{
  "head_dim": 128,
  "d_mlp": 2048,
  "norm": "rmsnorm",
  "attn_scale": 0.0884,
  "parallel_block": false,
  "init_std_up": 0.0192,
  "init_std_down": 0.0,
  "lr": 0.00736,
  "beta1": 0.95,
  "decay_shape": "linear",
  "batch_tokens": [32768, 65536, 98304],
  "train_tokens": 861900000,
  "steps": 14507
}
Each number is 500 + 50 x the weight over its row's rms, rounded and kept within 0 to 999. Layers, rows and columns count from 0. Numbers have three digits each. The size before them is the row's rms in percent of the matrix's.

# layer 4 MLP gate, 2048x768, rms 0.103, rows 160-178, columns 512-767
099:491549506456475605443577524562507457558506563413456460473581532467438481542460467449472600526558440436560540512522428479534514473521429492541577524547548494518539489424534573523493498480500543510515486512484544485478468467528452560533522450558490514583447513480538532559537488425385522514408524479525339584509541481468464514525536474511534568477516544453543458475453518505499644491455548421487485443428463487476551560550533432506510500508556534477545428535477529382474472482538546542462450515463549507533602508545504481591483541526519466517452497467446434426464376496502416476644454511361535548525536457587456505606542512444451526500494489501541536508463531563486512584552578474468391554497429553484552529435472648402525604503545527438529522452455477467503563494538466
101:523467558477492509455501517521435545533479432455464516556534485453453447597571413495436501524447560450536481515445529427518444466437518492560468472515522498559502504465481524529479537461371589498490386465409463475506474469505503589512559513476548510547492565501485452404504525461555600576508529458544490492506462535498508489534436471497484461491502629590540536494599515525517428416463484475446547497573520434454471466553559535408458414544509398393502479555485503426472370543580550476558468535475387480454571479495488495427581563563535524414462501540490472479461512522523493503460427535481522529502442512490445483553468549471502538555519501416497502598523520517539450526524491471468542508472508489486458471444500469543549438547505571457547546456471536459463512463467546
094:483503510562473512486566537523529582554499489480584519499492398554535526460503494420507521532503410529530440434525481579544465510499402490441502525575422489527515553526498531474534421558484530476360498487474432424446453548504570606518528492490487528436505574519460432556407514544418411539570459502429499488505532483489512602366489452542536545512557511493542511513449438445535529596517476511542484527500508496464508527522537522517584501368471544428563545583492455554453454528493641423496450437402411615496389517477436427522520482484521524547550398564539426513529479559493478497555514487530443514564381448435570571460407496472542533511459488451444512482552456512547471572367630571505472504441546465506591509450540542494469545494596468517492492529515554549428519477413435
100:479535592563478471502605553517508506536532509488563414585448508480412528519493473553553547555514513521489590481449470445522467448549459450482524491458513562484478438487594501562410580455542455464457507569468483507518525348463529471556499581479427476532478513531498546455496584591480437448544559365422485509525448378509491500506510486546522541551517584464544448551566485511490478484479472438477528545566473507567571494420500498453623485469506557451530462565345538534578532449490538474437511463439531506520598516553460524453441448495565571409627544553470444548486488520533546480459517498375505477513548515480518571485505518513579439540457503507495602437508444543532491580443494557486473497510555521519491459510523483411473447498538514473511546482521548508482518470505571
101:441485472437540512469438444534404518487420512522436490444478442500512536435588431506502417588498449608489551512420536563487490501505482488553499585477544482576521554512400459453460550515452456550564435472471501599401501435525514505456482473513506563515491499485607551504541488554464529496482448543416566492443519541506518533464476473633503458502511488551427537399493461428452513655444560476482542500395508457598547581414546497541528469511506465504574561570501454482585417508467523525416530472507536486461561470506419469466512395419477478583445499550418458478558546557478502586573475553642519471534531513572530470448556409525448565585508480582482509502613505480522538514500540651535468534494507564488567527473572512443599501592524460485511547474605557559519515523520505
101:516515450592453511507550465479541517400500476470487436586434635581579543592545551503481377532480507462468469523499508471552593490538520553526450433513549521483547459520509479557520540409423518533435445516457505500466471478520595492453515584476549517432479457639516510582478431457547478608494519541499504531489528550493562463448556498467548476530507555627485401362462472584488524500466599600483539487554444462555504458563463521444513486526493584500551532443445555504496452518491505588501509586597409507500580455469497405630563480493409557490531477492485409549485469496490441528534414530438512447513462514584446465514490541531490561517480480386469523493445528403534623459470539463548435465482496448568408510537557445489527496549480485435441567535562568608449445475547543
102:420419494408507485518573570530488511465486470575465520475504519400424481543542476490587482523463523502462432502393476489536435460545503540462535486424457539482553439429545568529577525494528540437471463389499421540413460555496451544454538507480542555571427534481546489524565434468443523475389450510506582497563514558493461516530444455623487502460416445511419575439509583530489632525462503547459458467538504475561499437526490450532423532531509537446522534413544554573530484572434504544484478457513476531526575470581480532457552454535634490482497527511410482474555553578460504531451474557506511465468486490504483459437525452512465429526508497489448510458560600461537548483504414465438435488476526431532482427473456498479531479424500528496525511570545438499568503519540483
100:501475402504535548436499485532462516443521504432477562506515559479443426456470481471469518489556460486491508516535443492507488475522463571509529413488497471535539525474506517490445477517415560555510492549488507436411548504429433480563452507419530564520502532489594421542461565536507443542480448379467549462515401524490481566502467521497520493467495524541532452434432469467655517437524611481489486577432467527398460541489548501527456459444555526513431504455376580393562425541487548530565428448498470393572475529442540475504482457564512460500465544560559537401529577489511486478480377503521560470442521601458547610509483600483513506434477562629524515499482447560513540436474559575429545558472507595569491449450567516531539439500628501496499451516418506523465547476501484
099:417552584496522491496549493531501488578475490490517465548453440533451495553452399581495551538468552543486535580519420485498431442477505459526500501514483547515400580414523462509534550461530477478575555485465588481600531480511500480543633542497461503518540448482480479400452484484536543537516528564487541519467540461490446475530588560496545443523472419464445503495517476462460483543456498533514677575624516577397408538494536533418512507543594542503398491483457560484552542500517415518567569482495434509454519485486524476422500519509620506502650493534495438472459472503399495477537464481533396587409538501487437514536501517465463518487545416508404400423506530609440528540436557484456480524472508471529467488536517397511578457575559482465484466580512477542523561493540533
099:461518517474436444459524548453541508410470522606529452590588524462490536510523461549521579522485437436487517545477488467508517437471554516440489409530476461411507465514564438531486436469403469533520500507616522498566444545495566491450529535596532534485442513489550533538412621475539451480515512484522423446463538422496634514465533574531512504523536515454521574527422504471480461448475483559497491495524419352480532528464509435559440509574484557502501586503435529532528557557528531564562520468523493571473540408574415515560532549502508487502391513568515465529499574521486562487539542522397439425503508473429581542528654549511525464514467412562540502475502467559516543467504511484481514412475579486498512517479574500491537561489468539482530480462507493526570572442466483
097:557511490531357420478522449555451448556479538544533550511525500581476507461502477483516557498587479578483490502544459429517490506449413566514527583453483488526468501517620421476500416516502434559396547516487434550518522486437454518468585384562527468437486601420523495472525566378550459416488521559433550495527546399509517482459487505554506451474429440519466400568462551414594543534564439480545475503549505551436554464461599514486489412525526512527435555407372594564499625518524367533417519460532604503412552487467531533512474494575455463567470574516480586543481430512508462487608581517512462550573579451488390540541556412494458471491474573488426455511476399493485523468471462476460581426532468513502561495461516520441569503482468509520426465583558420459496492459540500
097:458487590467454500528412424614450579550513468526539415575471540409438475497492418499482509489427455566524493500524435512432574512567582495502533538361533433507560483439491431534527562445476519497479440397587443429470458409492490501485452486550453463509541492526446472451539510503672487494499472434463438565524466520529434491412447477551472527490542479482476425530543488474511472573528448497566438588436531499471433496492467497587494421529560432529470473497577537542577496496590448421455526477510548475488408515452485573499430553471574443539435480491542495540531518427403486415516632401524564535518485505500580550470443545482464513399434476446542509493534508522597468477378502616501411400481527567494418515415483568415512540550515446392468538522499487513486441504527571
100:480523479539464551526512531488491459502484466447436565486536563490488535515567505552498485445472523566515534473545481586431447529441492557499475485479433529459488544436419457516584548475548488445543539513467496500589527549490559571592528544494485521420524455539487528542479387515512646483585422492467503434541468435452493467410584458553484508471535418572513529540503527491506459474575547489522468606539531528501523477577472523512437432424602540557540554448540582543509486508441470503496673395526478489549471511470538407550472507497502499512400515489581484513414556422481481551404555442473426488402409485549482479478532498520468581535460472467529421494447505459473523513514434464476469638501556451487538489480531457461522379529501448603630585468568526481464525476486519
103:443510492491530510518458505481426523421599479533505481484477475562535634488422542501522462550574456499523504527525467490495426553585525555440610534437500538535490529458470395518546448403467589525493475407546445491518471484444430449532475523470488444425445418397538504545559492475477448481486455497511478415462567441564483498542487612490508489442558546489466553426583453506440574380480521537458413502427527525487521524596502438561371545563441533492449511482611531479507511518523461402574542551532494478430517402347515532520559472519503539467537503494525534541420552522512520541460517386525530517460416494546517541519416462443492543492513420505391541461496464513464426593427462537518515454491489534581510559468389537543466542480467509474601517601493488501498511472443489
104:458541584507497493539486480425542399460596582508528432501495513527500411500458601495405477470443403484455446557504424532504485525474527473516441497439513483476430503505466470493481406539442511455552485583516521447496583542423544528504571441445445503596535361555432518514500510509513484490606571454440461541478655535497530504554445409555575536449406470498468491536472569466491480493504437476560497574520402476401560592504602526509515484558457521462495405481523465486445473398469399522456417491478533480549583539464478569550431492477495561548459592533518490506430540534547507419560440507516380517494513491439558485467527513558572570525504509578427476463522526552467489379529477517534478491532451600482429482516606551533423447541466514447416512586563539405556526540596558
098:560478479552483432504492510533569382573479516522600490498539396509431476476467555499473537502538421491535439357503434508457472514538531525435530515510525519508492410576598580540565542515520524589483578380399546534486475497474462503566391527467514482483501560503616560515455492492496547489570504620469537469498546505554599495515418537430573438512483443513477433555469539449489547468546531543559550435447555475492436452514450455487455452502468473396522486412499519444465519488478556510617432488488481582432520495443452499390454593593543563463437529536502522474422534501515517467526406502438493465524486529553517597450430530483539398491501574516507504535435530468450497623463536492487482510535505418454488463487597420487581514533489506445509526529597532485458537545585456
101:507494560515448441477426520436530538474567494507593481545504455455476573496469487439473485495551447391505476457600518400527484513451452541460511447593481510410547467498476556491570445468396537501575495529492409599507566534455512587523469480486488462517563519504470513521517556422466476498485499480444502468515520511549515477522501516493496529511481466507440493482531519532466492565527513497477486554519457463587523546412519466498475439532434472543487434539534531506534462475541393476523459435541482454515513521534528455568501466488399519433388543516563514500443486484448518480452495504505461502418459381571509419567390651483473515470444527567515552360471563466511430619464519515502542541505450568531506588505439550449538547531468564442536449549469489472526547508428515
102:546531526457485456558424441545403637531595481495566462438548585509496497479490526534433478378474447542486481499522456491515493501482527470534493481454496571565428522419523412448542475489539461419517495564473460448569511457491532526432461543478491480577505466527518398501528483590454615517462488480460522491539494493452610522531516460487468473499482494553566564493507498492447487501504478490443546453542476435508443497536440465414484484452483481413571477521640556507577611449388526531468522479473403466446482487572476516497477477526394541591498511490521471488510511544459489538420485610501548510526567539497572462522499453577547475414470442478477517429573560551453395521465576550545475482433480452444575522598526488492560519511507636502465587442542459464578534501545531
103:506527580572468536510518426568552489629510484533471447533523573549487471436495505483378444409487557509608489532571483491386488421515479516402500487445580533508509464537483445530453529430484480547438475517491525468452563496584481525489492460518486511481484489596395501515410494558488530501525458496490509488522495511515396573534460507471487379500567466353461562458501546466505476517513654532519461527514419468507622464463429488393433511619510426479603471491473559583489488400445539500530497453500454457547450439526478463535548412512472500505554514541493358457416564494525566485535406390397461571491435412503361509539400468531511500531472497499477521432493537543460434473573474447552501386460513535537405576508474463419515587500506385476557471421500433453474544435452488
# layer 4 MLP up, 2048x768, rms 0.109, rows 160-177, columns 512-767
098:576558536441550538434553517419538536586463493460520477437488567414505558485476590536553459534392507577491483440470528473524506449459508477486500477479483570491483545536486424557430469470505472595470558515415490524527480488529606497495417496581493456585467503553533551491443472517466584547498495555428489458462495505491486538518569551620445516533452560484481478499447520484533518482514606525460591480574498488547406626600441485441484542510543486503439450494471556469495519468485535495499496456470447481487537440598478494514522472559536413601519479616486453617538460561407500511435503553510514459516467488423465483485438440517580493479491595496463416445502477518583403523529416548417470457504449500434484490538502499485575560528456518523491408550433552437539571448490523
100:457557585511536502424507505485370526478524478569542498427519546508523447517591617416453510500449452464492485566444545387504460515504524487559494490413494500535490434554471440528462462511483481518493437514414584525516455494572431469519522475564428482438542493525505520428459477469427456508460533421410540539505452513547619540459413497516502530516482504411442588503612487435493454537540527578482522485547551522513456485494612525497460561493549460498490504431571379540523493435584541493564501529488488532459546457395509471451407555455529417512582472452493557540422493605522436429543534502517530519514434526516486585450471473511507461539485489525521511449469413542453563536473555498561466613512525562533480511486473476506527543560431429487536570445590480541536512410463452
097:554409486475492555508454473513480499519541462450513477529527476590537558530452388549521411440523504448502437395470479520530543487510581402479527542591457452500508518458461528449511540508468502544509598476569477405514484505446472499501476596516583505520486463517497543544367511535518408445570408395480444487597401481509554475425510567558465498536473546488477579450476460522632523492460489438546536463504476531530458498456545440481501494564525421535518493443471569527492507483577503503516466501473497523409501495506560443503497569508442486461579505513401503490432529464488503527447471463460481479458499434585518519564449464553405474529575548440508524472589585579516508437504509474489496522515481450441537473575451525515493472502438448531607549563484487591538420444480559
102:567506451485428583501469489611533592555506494477541408453467460517582505461498452487403531503506444619446461565428446457559600577578542576515475449495428576564522522509498463452483477445504524490498522588623571463503524547520525510522473477457467470502427524492620488436534506445436576508418477542576548385510396544512511544515456485545475514433583438447389451485552461509481521538459430521502566496517461515522481548555542549515486540497459488490409512540547441501561515482553492596513508500580546562480498541541465533600445548440534500580397487523474463422474486475447524474567529421523455474461447459511439502507557497540449533437504457579536508630533566484470542494552613508415497541463556434573550521540511392447470561518504511470547489521481453553448472514543526
104:573482550610568443500491583450513641519636490546541537451533514511500539503458525547516445445471430465538464486445548506462434515436555531490539523496563551436522452493422539413568599444540462606523514488563499484580465440481465482493504527509517553439465523494588515496404500482444518464470432505490542511544497515492489482422507552475427454540488537416434371566527547497498464483437460463455509463498555479555475549547475468587519483420583568547522533445482483441479445490518466437479514577541546523556499473497541495555487538535447442470495488564517537493461556522420586574453501524516518553461485560451554507475459439437531497539406531469464483575431413494413510414453545495577438494509586478464537497549583473507480504523462532549518532490421632519588539463463384
103:422523486512441573475623479437386508428570540520507536452461451519537459507459503551554512510498536529600416559481573521497459452480477523587535537536491510430498549504498451569415468475404507485410412460494446447488420595549541536496596472416521481470377505501479503412518528479503457509461536516448408551450471585472507475508492500518444481539515469487559460560473547525371567541547504467322444488471505508460682448573474462507518353511552384482484481447452453529424457581490533496447489556446426399543390547519517564527532452531524595494520505498436546476544540557572523495500457520502500554481465456621492398518427468556533514408466499466418460494477471511470433504528544510585510472477554490534495439533466502517493590448499536471560453501537482485548590611476555
099:543465500471487538522471540469574512529475528616485608506531505547510395529463439520517583471538463492509519444460468517518465520463561520517560487510596563428463514469566407472513440507547536533477473559519415430453538555458436521509625459523516552521532453499539569452495497420591597632570450442499561475471503536536520521519517430519469490434499525568488415499362477490562480560445562502411509555442575452446461587501442487511537523468473456435511517535570521494461450432516550490460558546445476552529492445461522422419535517523524539449409582463538508447639473541460468526487479434589397419512457571522518477496469445468452457485493487508554530490559507568587474556431546521548538511488467567522532523501495436461586593485457562453534451582544409459510480558471430
102:462422533453496546505443448537466600445487508439477479565467418543537538500449465467537550474516499478420475460573478543607503480521557525529491490421485372443402464439513551586513460546468454467414534459524593469495492497531452470465509452411450544508506506557542453537484464445516447534377446434493450470565451469494515486512530444541486477525509503495553493535562453470545503555519393443592504518436630468521535499556393505659396549418557410537583512605461534475466491482457590537524480554435442462594451501464457460490469482523448404532484583511566523488619567531512478506472551521515526550576538579502467499461539502508402621474584435425523577472489514503553502564523519523414543493507576491507505558432509455509479564495489521556410499423494485577525554483522543
101:424572439445488445502532547472466515450482544445440513405526481521582555446478528445599498474356523531441473448466463555531471468542504458462540439472535592471506561551464435500473471427450433472533516472493537528535481512489542558527414542509512553475526482459517477551452555491527408550513426433424371522534507501512500491443516507466479507511560544540482563473563510501512516475442452494473514604524514477536509454555477486455538492407382461466426512428526588512601498523556499555405509502469534474422575494496482463571626546584568453541437550530463465533525481475479536468576490598513476472540462406484451515479502512563381448456509568500563546369522520514547441528429531542572431518447500521459519485398443449470520541518475587444572476538477530500535519478485503
096:465538449493553494564424537545541536497462554448557495493543491533511453512663510451463528471480507455550524448571486514450517484523503441455520496540481606519476516527531519490464581467496420517482477500498451452526460567467521432427478550424502480545463500402519510609482561464460433512517561548541427455445532444559501553583586451423404575529455591549454516418491553516515477453515492548485525536454502417581522459528470527439401562391462536517468407560581441548543441480497483518564588516502448544538514454463515490502545466476590523538539550453474524548555530466496447501545500481500491517524584477485540409532587464535430523461515541418419483369406534519517455596476515516458448475435569520596428526493625447478471499486443551533543479450496493449465449534530468
103:613480472471477545476571483546477452409518492489514544434584621505568586492528475460533493503524496534532489567551531560498425504526384598469513430547553539495541499545471492513502581560476404539558597599563517586545568438535529522427591434569519439528524485495434403441496486501520478463527507498468451485629559484510529521434525553503435578526540483616516514555528578442506478447521475434491549437540561509563544538517544472481439431549539457564440483436493495448546541509463551497457456447467540503476506461580443474459475511594455423544502509617561633480438374507521515500554517453497423552529584440502482503571568396508506480624575550531512454464507516398505569478512420491511534520548501527545534552434532429397461459550457482569452494490571373440447467543452482
098:520444452543458430460478405470503442447557488489509527557588465484564501565524420432510503525526566569472454481440483492504463448461562484473570544572471543521476454438450503502365443448535495523443555465526522531514460392441381549482472483474480576473479535449584406430558445459561473483501546482432527532611595493507502482567521533434569428510509572423528436531472482492535475530576559519472537472459573548393548490503439523494472576608573516556608542529487481461494497517504557608561460465518555442487408545447540496447468503451602533482576452516550457491518535557469446529503453414587518571493462483469546456448512439530533530518468495440540523428442537538532431469494359595529465531540399463423623473443418480399498497477421438540514559470514484506537624507582520
100:479518467482447533541584521522517486541526502571477513548532524478528368453495468465501480361413500526466517506476475570499511483421443527461519544336550484519448570434444524571492487529537435591413544545564515541524428530474486535476449539475464549497574584565531457509452532488532462488510500574423503495502526555508454579635447541508438514576545487420455468521550501442423605466457465477503512541505491439508542559523468449510477553396436476411476446472498461562558516521506525586495510509484534512524443456460487481382563455493513456517497499478515501409501536477509432503465420512424539459483447519494486556512542501457566482512452409487521498407478524489481488449582538509482555501518456404507490558525513557509516590557549486547483497495431446554390490577513405
101:450498574474431467573504503489508483495500566405507391456499420509574521610354556551493485526592548531500525615585511417498507515550464491475492515520461545467455561542497485518441572485542533428484535493470410502503512435455472500488476377419537471487555449414546495484541559455515571428410539556462465509634558480575398429533519610502480410485518424475475512548583550539453563514462417426551525537505558548459543460529451366538476570491534519579497524559543515530555412492555520365541492487413554452503549458452439512533499400435520430530504551499531608557453479582508455548461430621488452570533483556504565532469497410562498556417451514426526538440490499555536530556419493550518514534446448584605482443530482471551560446548415539550432533520526466458489403456442435
106:474511500428514483481434520503397636606425473480601478591497401462503586385563438467450517532525591498491481365474582521521402535515486500448532490539498498583506472515479484539603556566470487518362499462531483456547519500512505527484476575516546567465423524470462576588479611539561438404397458545562473441484435508497380446425464512509511485551459449542481489533550480500561467534553434379512488480475530493424516484513377540452544481489552456499484533553489501476510490545459432536469524537552517533516515474577463575447609452531475468472486596587527486471511514464396476529466452422480542484500519511514491505569490490522493443432511488500582527518415597528493529574527504486456492484587552475481489482464606578543471510542541430504507534483481404591530492567398395
100:527400478467414503507468500522507467464524477461533456452566512487487547643604488564489446523476636411530507527531530524521497447467486486524527572572485422587459555475551457489553483531473490563610631491515481583475591537407531487498538490517597514538413436554515543566537528577514406433498447442500563531514538502404502328469422528558597534375495468505463477547538531566576535545504544472478483550315456419470472501528568545555517402516517455434545499538412551564470491542434416563519470486500470504509578504607467483514452496450553459485465496563485449520566483457540543496503490457596406507535458573454446443517532494500486444447440402463545448474475492381578545497522498478417449467492472560564502443535479472424449478432420549533520493466565506422476494670464498
098:485524457554503510447399445522551561500524565544556494512512521520452517549528631474429504473483576552515550598493527535451536519525506559419483460431440503484522437474509548518504551464498500524471468459556530493452539462498437545511574347438456604455448489420482511557557515521438455432460362551459534507418494582567529535461524530541525500537511558489452445543493531548445506514397480415587547458480415499581537525440562476520547501607518451430417515501492486416524459488570679563506583532467476482558526500419568493491452452414573549461453502524518456554564544452503488410455392415516555422478467466544541530537507473510408540473456513493506489444473507545460470432543468501529444477506515530448503560462465493445486525480440500531441525328500470503506429489473482
096:532494486593504582541495578512391537508463540545510572467449470468554558479485560482468561519488567457502469443422555470516442485523532523460490460546482546465583424468521556534517549404425541469513524590486473487465547492472499545538554556459537537593381438549559521459489584473484391496570465437485485457557513519569546396485454501453473536523495508521554587448452434559524495483530547499502512471554547550456448516523512405491540428460614528440440493517455569521553426487469367418395496540462469492588439467382522552391457636500518536501507501520477504463523503499542501504394561497533500465507465498438497522557484477470468544500468457528546503428554533477587453481458461518555433489425525466386523509471395462512445520455468559474462420529514501505497372582449429
# layer 4 MLP down (transposed), 2048x768, rms 0.0659, rows 160-177, columns 512-767
098:514486485498549578535558499401508443507522495526514625498491493521451527513475550468559474497500491467503488493607533583476570466541473504494512537489505502519506467575517564498442400494596487506474415540482550434505497438437475501445505596658386542434550501491496568474491520494508398510513417525493455518514454500430470500555425471584461513570413427510572399546550594436444519470528406465573533480469386440558550460490582423477488581490542490505511546417473533441486471488544471439485493512423555500492542487477409453486543492535448511468571460433476556455477643462466549455489532425543439459624368521617484522538544434443470590517481545499418445507499458582409489567548447446533588637506517486537390497491461559471421372534551483508483563520611448506585554544522483
097:465485514534486436450514484507461485473536539522429434613453475543463526533507556487612546418521496518446434475517557462523515531484428488484566560531558528564500447510497614448561455479479473516494563484560521469459511471478518472477494510488508492506406487392491594443468471644442530483500443584510512465593514543432598520477547529433476554504526510527569455487411489610613514534560499382519425414457456395490424494443521495496617564571458546436540492536503597529533518504455499452465526481515492464507478470455504496451498625541522537511473555498446463492463418585486414501550533437460542477486513503487549453468538455478465467507485470487577542513572537524516487491400542543577559491520520448489433461494578582513536494563453486532458414532484491485526475485501432
098:510456519533523580435522435506556615516521446496564592491514524592469372492495571464497470486523430455501502567524531434504432498522498470528503461456516484523520443417588522521523494565504484467531621432516552523446480624450532521505415500508528501494572514507530480454408487571509545576468591518625530370542490605562576530472452544476445552505535470426534561460528567519515406409484548477505467522566513534506531529433393510480528527532488476492463584418550445559582565512511501610529466495501499485487503539493585477447529503465463519570469545473545540500486451434453440440502496490520471460467499498558512503496474572468515541498500513522513436511428497469470369444545579410560387530494592477483417486494535493469571499506519485384482513490415609506532553520474457
102:551546528502560490591555488530540477513452457475532536542572436598575429422523463571543486521523465582602588427522479424450506461518523600412460510468475526524451589557562442551464559478580448519544435361507405514497588544505581453491434464511553556504495501529542552438445530456522423444472443585433496409510411470528509521554428464537478462519458472537468494570522488531546531469524517514466487539484441476549509476515491479561420500496522511540563537554397452546471493538522478454539518516489475474537542535424611535530450376458511479572472560488509585625451507554541540490486566505430578562457469500446531516467477545472425576461501416456531508555477531476462490548524540530479566499410514476484550525519524505507491587434534501426478547444535546563430520496479478
101:551481445400457572534476534486605506460489457472446562514453577395463609467564495450575534540460515515563532494542481488462544456423505523565413486518594501505508529478526552555487606516524546561511568442481470496485484419543597527475510486473547554641518468529513503550480511386443504456513422427429417459474482459513438450545498533522511526501603565444444504505484484533517491538479507516479456498441463604520407405453615601430506537651519469587524428437496512542513544426574465478447550506516605521481525373479462520531625471447532549517444501444504529505557491457499431482517484523571523480518339510508491503415541520533541439527461451476535460495462535470433531474476521508410507547615461462487398516538479556506477409458518488524514495429477486434414544516479488
101:459471508491530533577521504522505447505512509482463421531566585458551479466533567565502567470499488550520554517504522505563505434465449504455527551570516431525507551492509383502430522403602445534466552472458457530510451493578504494473492459472491488522528539515438526520513441626524536357469591477453431545499506554480513443472558608514530469524547562421458576519379393479523479508433533504525488453437532471460539478422421475477455449495421438514548464487401479486529601505442525459489545554607492505494459515515512454466570500508485510504502453482549571559555471484545463510475448508514478485516514465522569551589471536536523508466552513481460459455524519500527573415517618508602516506471551378558493508538521533450546550524532472474466489423460391455457538492527483
099:462456605435448537482580514446520460550537449478499516484479541524476585538558510485569467493477519464434549447468534532474462476512489439521437560506531644553362356548558447615537452457468538492513503420592481509485524489512425552499597526484530536483459549468580564545565492429505553557554471412505521546466495401474491524397482531507514549519448433593477495429476510480441583555454472549507538532548528473502489451436521424508525449555480530506594377467583472499508484364477521564486440488485479490503464469449452493535443599485558493399526522481452414552478546584460567456542564492510458634510533495516462496547488485435518441545611521518556409479552595507510519381466526493523463495469402500527592506413445468473463617450558522431554548554563487430484421528510538
100:558539556488497536499511438464394513545465493482389521442514498516517554491591524495512442432547528501452535603529504578544512492511426481553542538512509501361493382510461602509383528523421504562498544470559515490467529444461457548538455544440513511469550482445573578490554511462454513468447513471500455532492472525491529461521539568478450549486489593524395531535374463472581435492446630573534497517493452507474433527491542487525497518477526512550401570507412565476467528558557433475511545585474402475515480573494469560575514513482421472414549460458498538457538441366556434507454526634489533498540553508578471479520520448497564504454509520439521517480563527478512470514503463514497553518482390535425521511444532452541484494472518475505493457441549470508387534527527481
102:435466594482487588480490569443422451539494527521476422437480513612501614547528523453528467579483486467496486626446397443467514561503561482513433461546531609599558529474603512562547417345442435464464490446509483485569564588579513534522486428479598515586506446487505441511474574492466405540474501503420554446498489540488521497483512591508487473395420568523462485338512489469535451524588403500480457449615471539502435607508460549622446433470476386533461479481532501407580550505429562466480496441400548479537478538466530477529543480525507482515518497449441455526462450482470454466511437536542523520550440508439472489395369494516488465506441515467550552448551518548472464498494437549554554575493476482512457500415466475535531550547568510464519466499531506460524518599571437
099:441482507454428535588549478568501451521456541540445520546560537524438600494520472465499524494516569428579517451559549463486614518453535464411443532451550555591511559581467541450541518460539497605564539413487483591464545454463513495568485579520477472528402453516454414492534514501417523550457528548469449508510495473541564512477597592454496504576483437485483457515568469634582548539555465470493519498478396545488634596448444508458470569592467597595442474431394497545390538532418409553537492496460563479514539579608525557553519528526518537495484559533518459455463546449531484531469447522475450489443553486418450516448566476451511544402405525480505488553460551477571505376501539493450428491595535538539696518592561523507559495579418508574544509469539567505484536430567515
102:467388515505476439454492501486530549467437496556424492495484526534556517511511562540495535442516548515486442536543501403494627492443491529576440568521487461505558510474576430553516536552466500514460544466507559505470521450458434512484539507454443446524475545473556475621497526473573477516552449498430532509615580514485529584576418495495442506512514504457519496448463403554484508489479565462454506458484540573488562452410500568462476538547598519499552462448417585506547523514474471420501478521564614401489485491525414528518558512589523588440540547566556400502538472493485527507531506537498511542527445486526517504503502536514448507491578525540439454535442447505493501462427496483421503528461589425473525427464480483478532471516522466554420517537543401534522464528496557
097:525461442516421603485532436413540589446488507564490466436495486478538533489459467529542461501520531556529510450477466516489528490543532491596491608504528496535482542580516520564530526544521558426632496533509494572499570525531539505533512502491497615452623497525455562497484524523493438482539487589499554512563409470485496491462534470483419485505538508491512525469483559513476586555471505527447499567504539514570543512530440386548583533519521529478512502456473472473493509459436629633541486523483521533541565562583549502466459597515551501451520420422635527494496554488474463462498533441463458474499411450508453508498551444467537541618464526570532518503498468504498542540519441440492452537506509495465518467497434480536513433532507523516591530499481425595451534402412522
098:591609513510494478524496564601387486539471423501457507507451490463498500507429529526486498489381503442496551563521477498506481550489522471512493552553531518502517530498483463466562491511381471550529404583574473543561402484511561514543556541472420491443566545467540464503538453497570440410473528500503588477595522565559545475622433551572430581604541600545523539483504503554550500480451501437487532531379425421506496435578516463510538502491527475469467529459431553444535392546561576516487540495488541478487460457537546511486390540537420486491489448492529442512542522410458483398508536471581549442467455487502497478506531540395473409500507581502483548476519492503541472420519530470432490555468487467387453503412531458471590467523519474362541487501467517508514522481506501
100:501523432469513473456367422503472524485526550455519439525463510453462485526442485572487503455489487580494543497488445511575485506475513408554507565502477558545563497487410566559496480547552600455529484486591540588436592298527499515473477551506455471457502543430514634413669498494556545428552541477548533486452516448525374453505448509487480384459500435487565593489479514560422488492597523472450456542487546511541565408494461405436441561454482536522522502510449510556526514477555489525501545472521520509522485533465466490561600484544485495467467491521568482529485587567486498543458513492475441440489480535564546500487483580529423456541562341490517426510468511533534515544556568471441539565440428469535553561504472512511526539506481607461409542461530477426502487475594528
104:480560471519564406492520468497483491537498642530482417523527456513525432433515590542524454575402497610430477444458359489436443478502361354515442462447496439432538470504429523442495506477541448427505511506507457446435470438520532426552498488411492453550462486510531597517467492438620487484453575577460469557423498579494557432493435491408522505483608486538488444532535463475623612477443478487507466482506471488484494542473568488505610561556450512582473482542567583466434471523489392604495477491475478470531467569475447531495472493405444580552506551563529535517411463542509486518444516576541453456484581608540466548470415480436503506421451530570433520494536481538444524570402577379589443494481426551475519490510491529537444647486552477520472478541561466438472553446467485
097:439555492597519448476541494466444473534484552506556520496396622564533501533465526439509556510551502604472529501510414389528539486454428470571511461523458470429537413479460476576409472485414532563523483537471465567495497443574595505470514575533525583499584657568509527472429525583495486535560539572563470537461598484567503595543455585511413606516490534470492515476510432491518515501571444502537509505406563505400469528490449482480435488571507476533465482490515475389587561429501476527554420470530459584484515513595498485528567498475445500595481412611499487511527475491441502503502495507472497408451503490562467478533477533490521529400515548590589514447510535456457483530530545565461391470516574494405487648517423466514492553499576467515488525440399514471564440496504552
100:539534488559532561492423538537504461471439537526493527530478575546431388535518456462553528559542494486517488464510515461482485557508379539499499499511486552473545443532444568459522512462480485537462437476445538480527480511614543491498599493493444491438553569397440472499523597499501497494514526423391456499420481542577438490431491515577502402433546444461498427500551563553448440540458531538525434399506554436516558440519454513516539478536533510516459490513480527495525468504484508469536673547529538581448473473470587525494521528512542524475472534532522458444467617502527384552490564443516495498485528409452528531510542544556585365421467477462460478612533645506543567559440447528540496452476523505475539397457521488477524562471459538548465458510462543529514573539491440
102:582521456474523424515548463474478502576436515516516522555446515535538502558495562557492527535489489489516432499385510466539524482418504608456512477578487579527537502541422478429583484440487487548542532551580503488538518516517456410462460597514453444555498510575536569478462596498425501498432505484522543447595464435393485528546493433474488514462439553470486475394553504488370529548413531479591418560456457402470432489493488501489520583502557457524538473443481497507599530528548557439488428584428531470404511526521514467358392467482482471559543498553529487485568481433472540506479514535456522508548498506457511471439630547503502464552554493518534450498411483441427521477526503528523539484556594472443512440516555487554495527572482377549489580494527474530495450551423465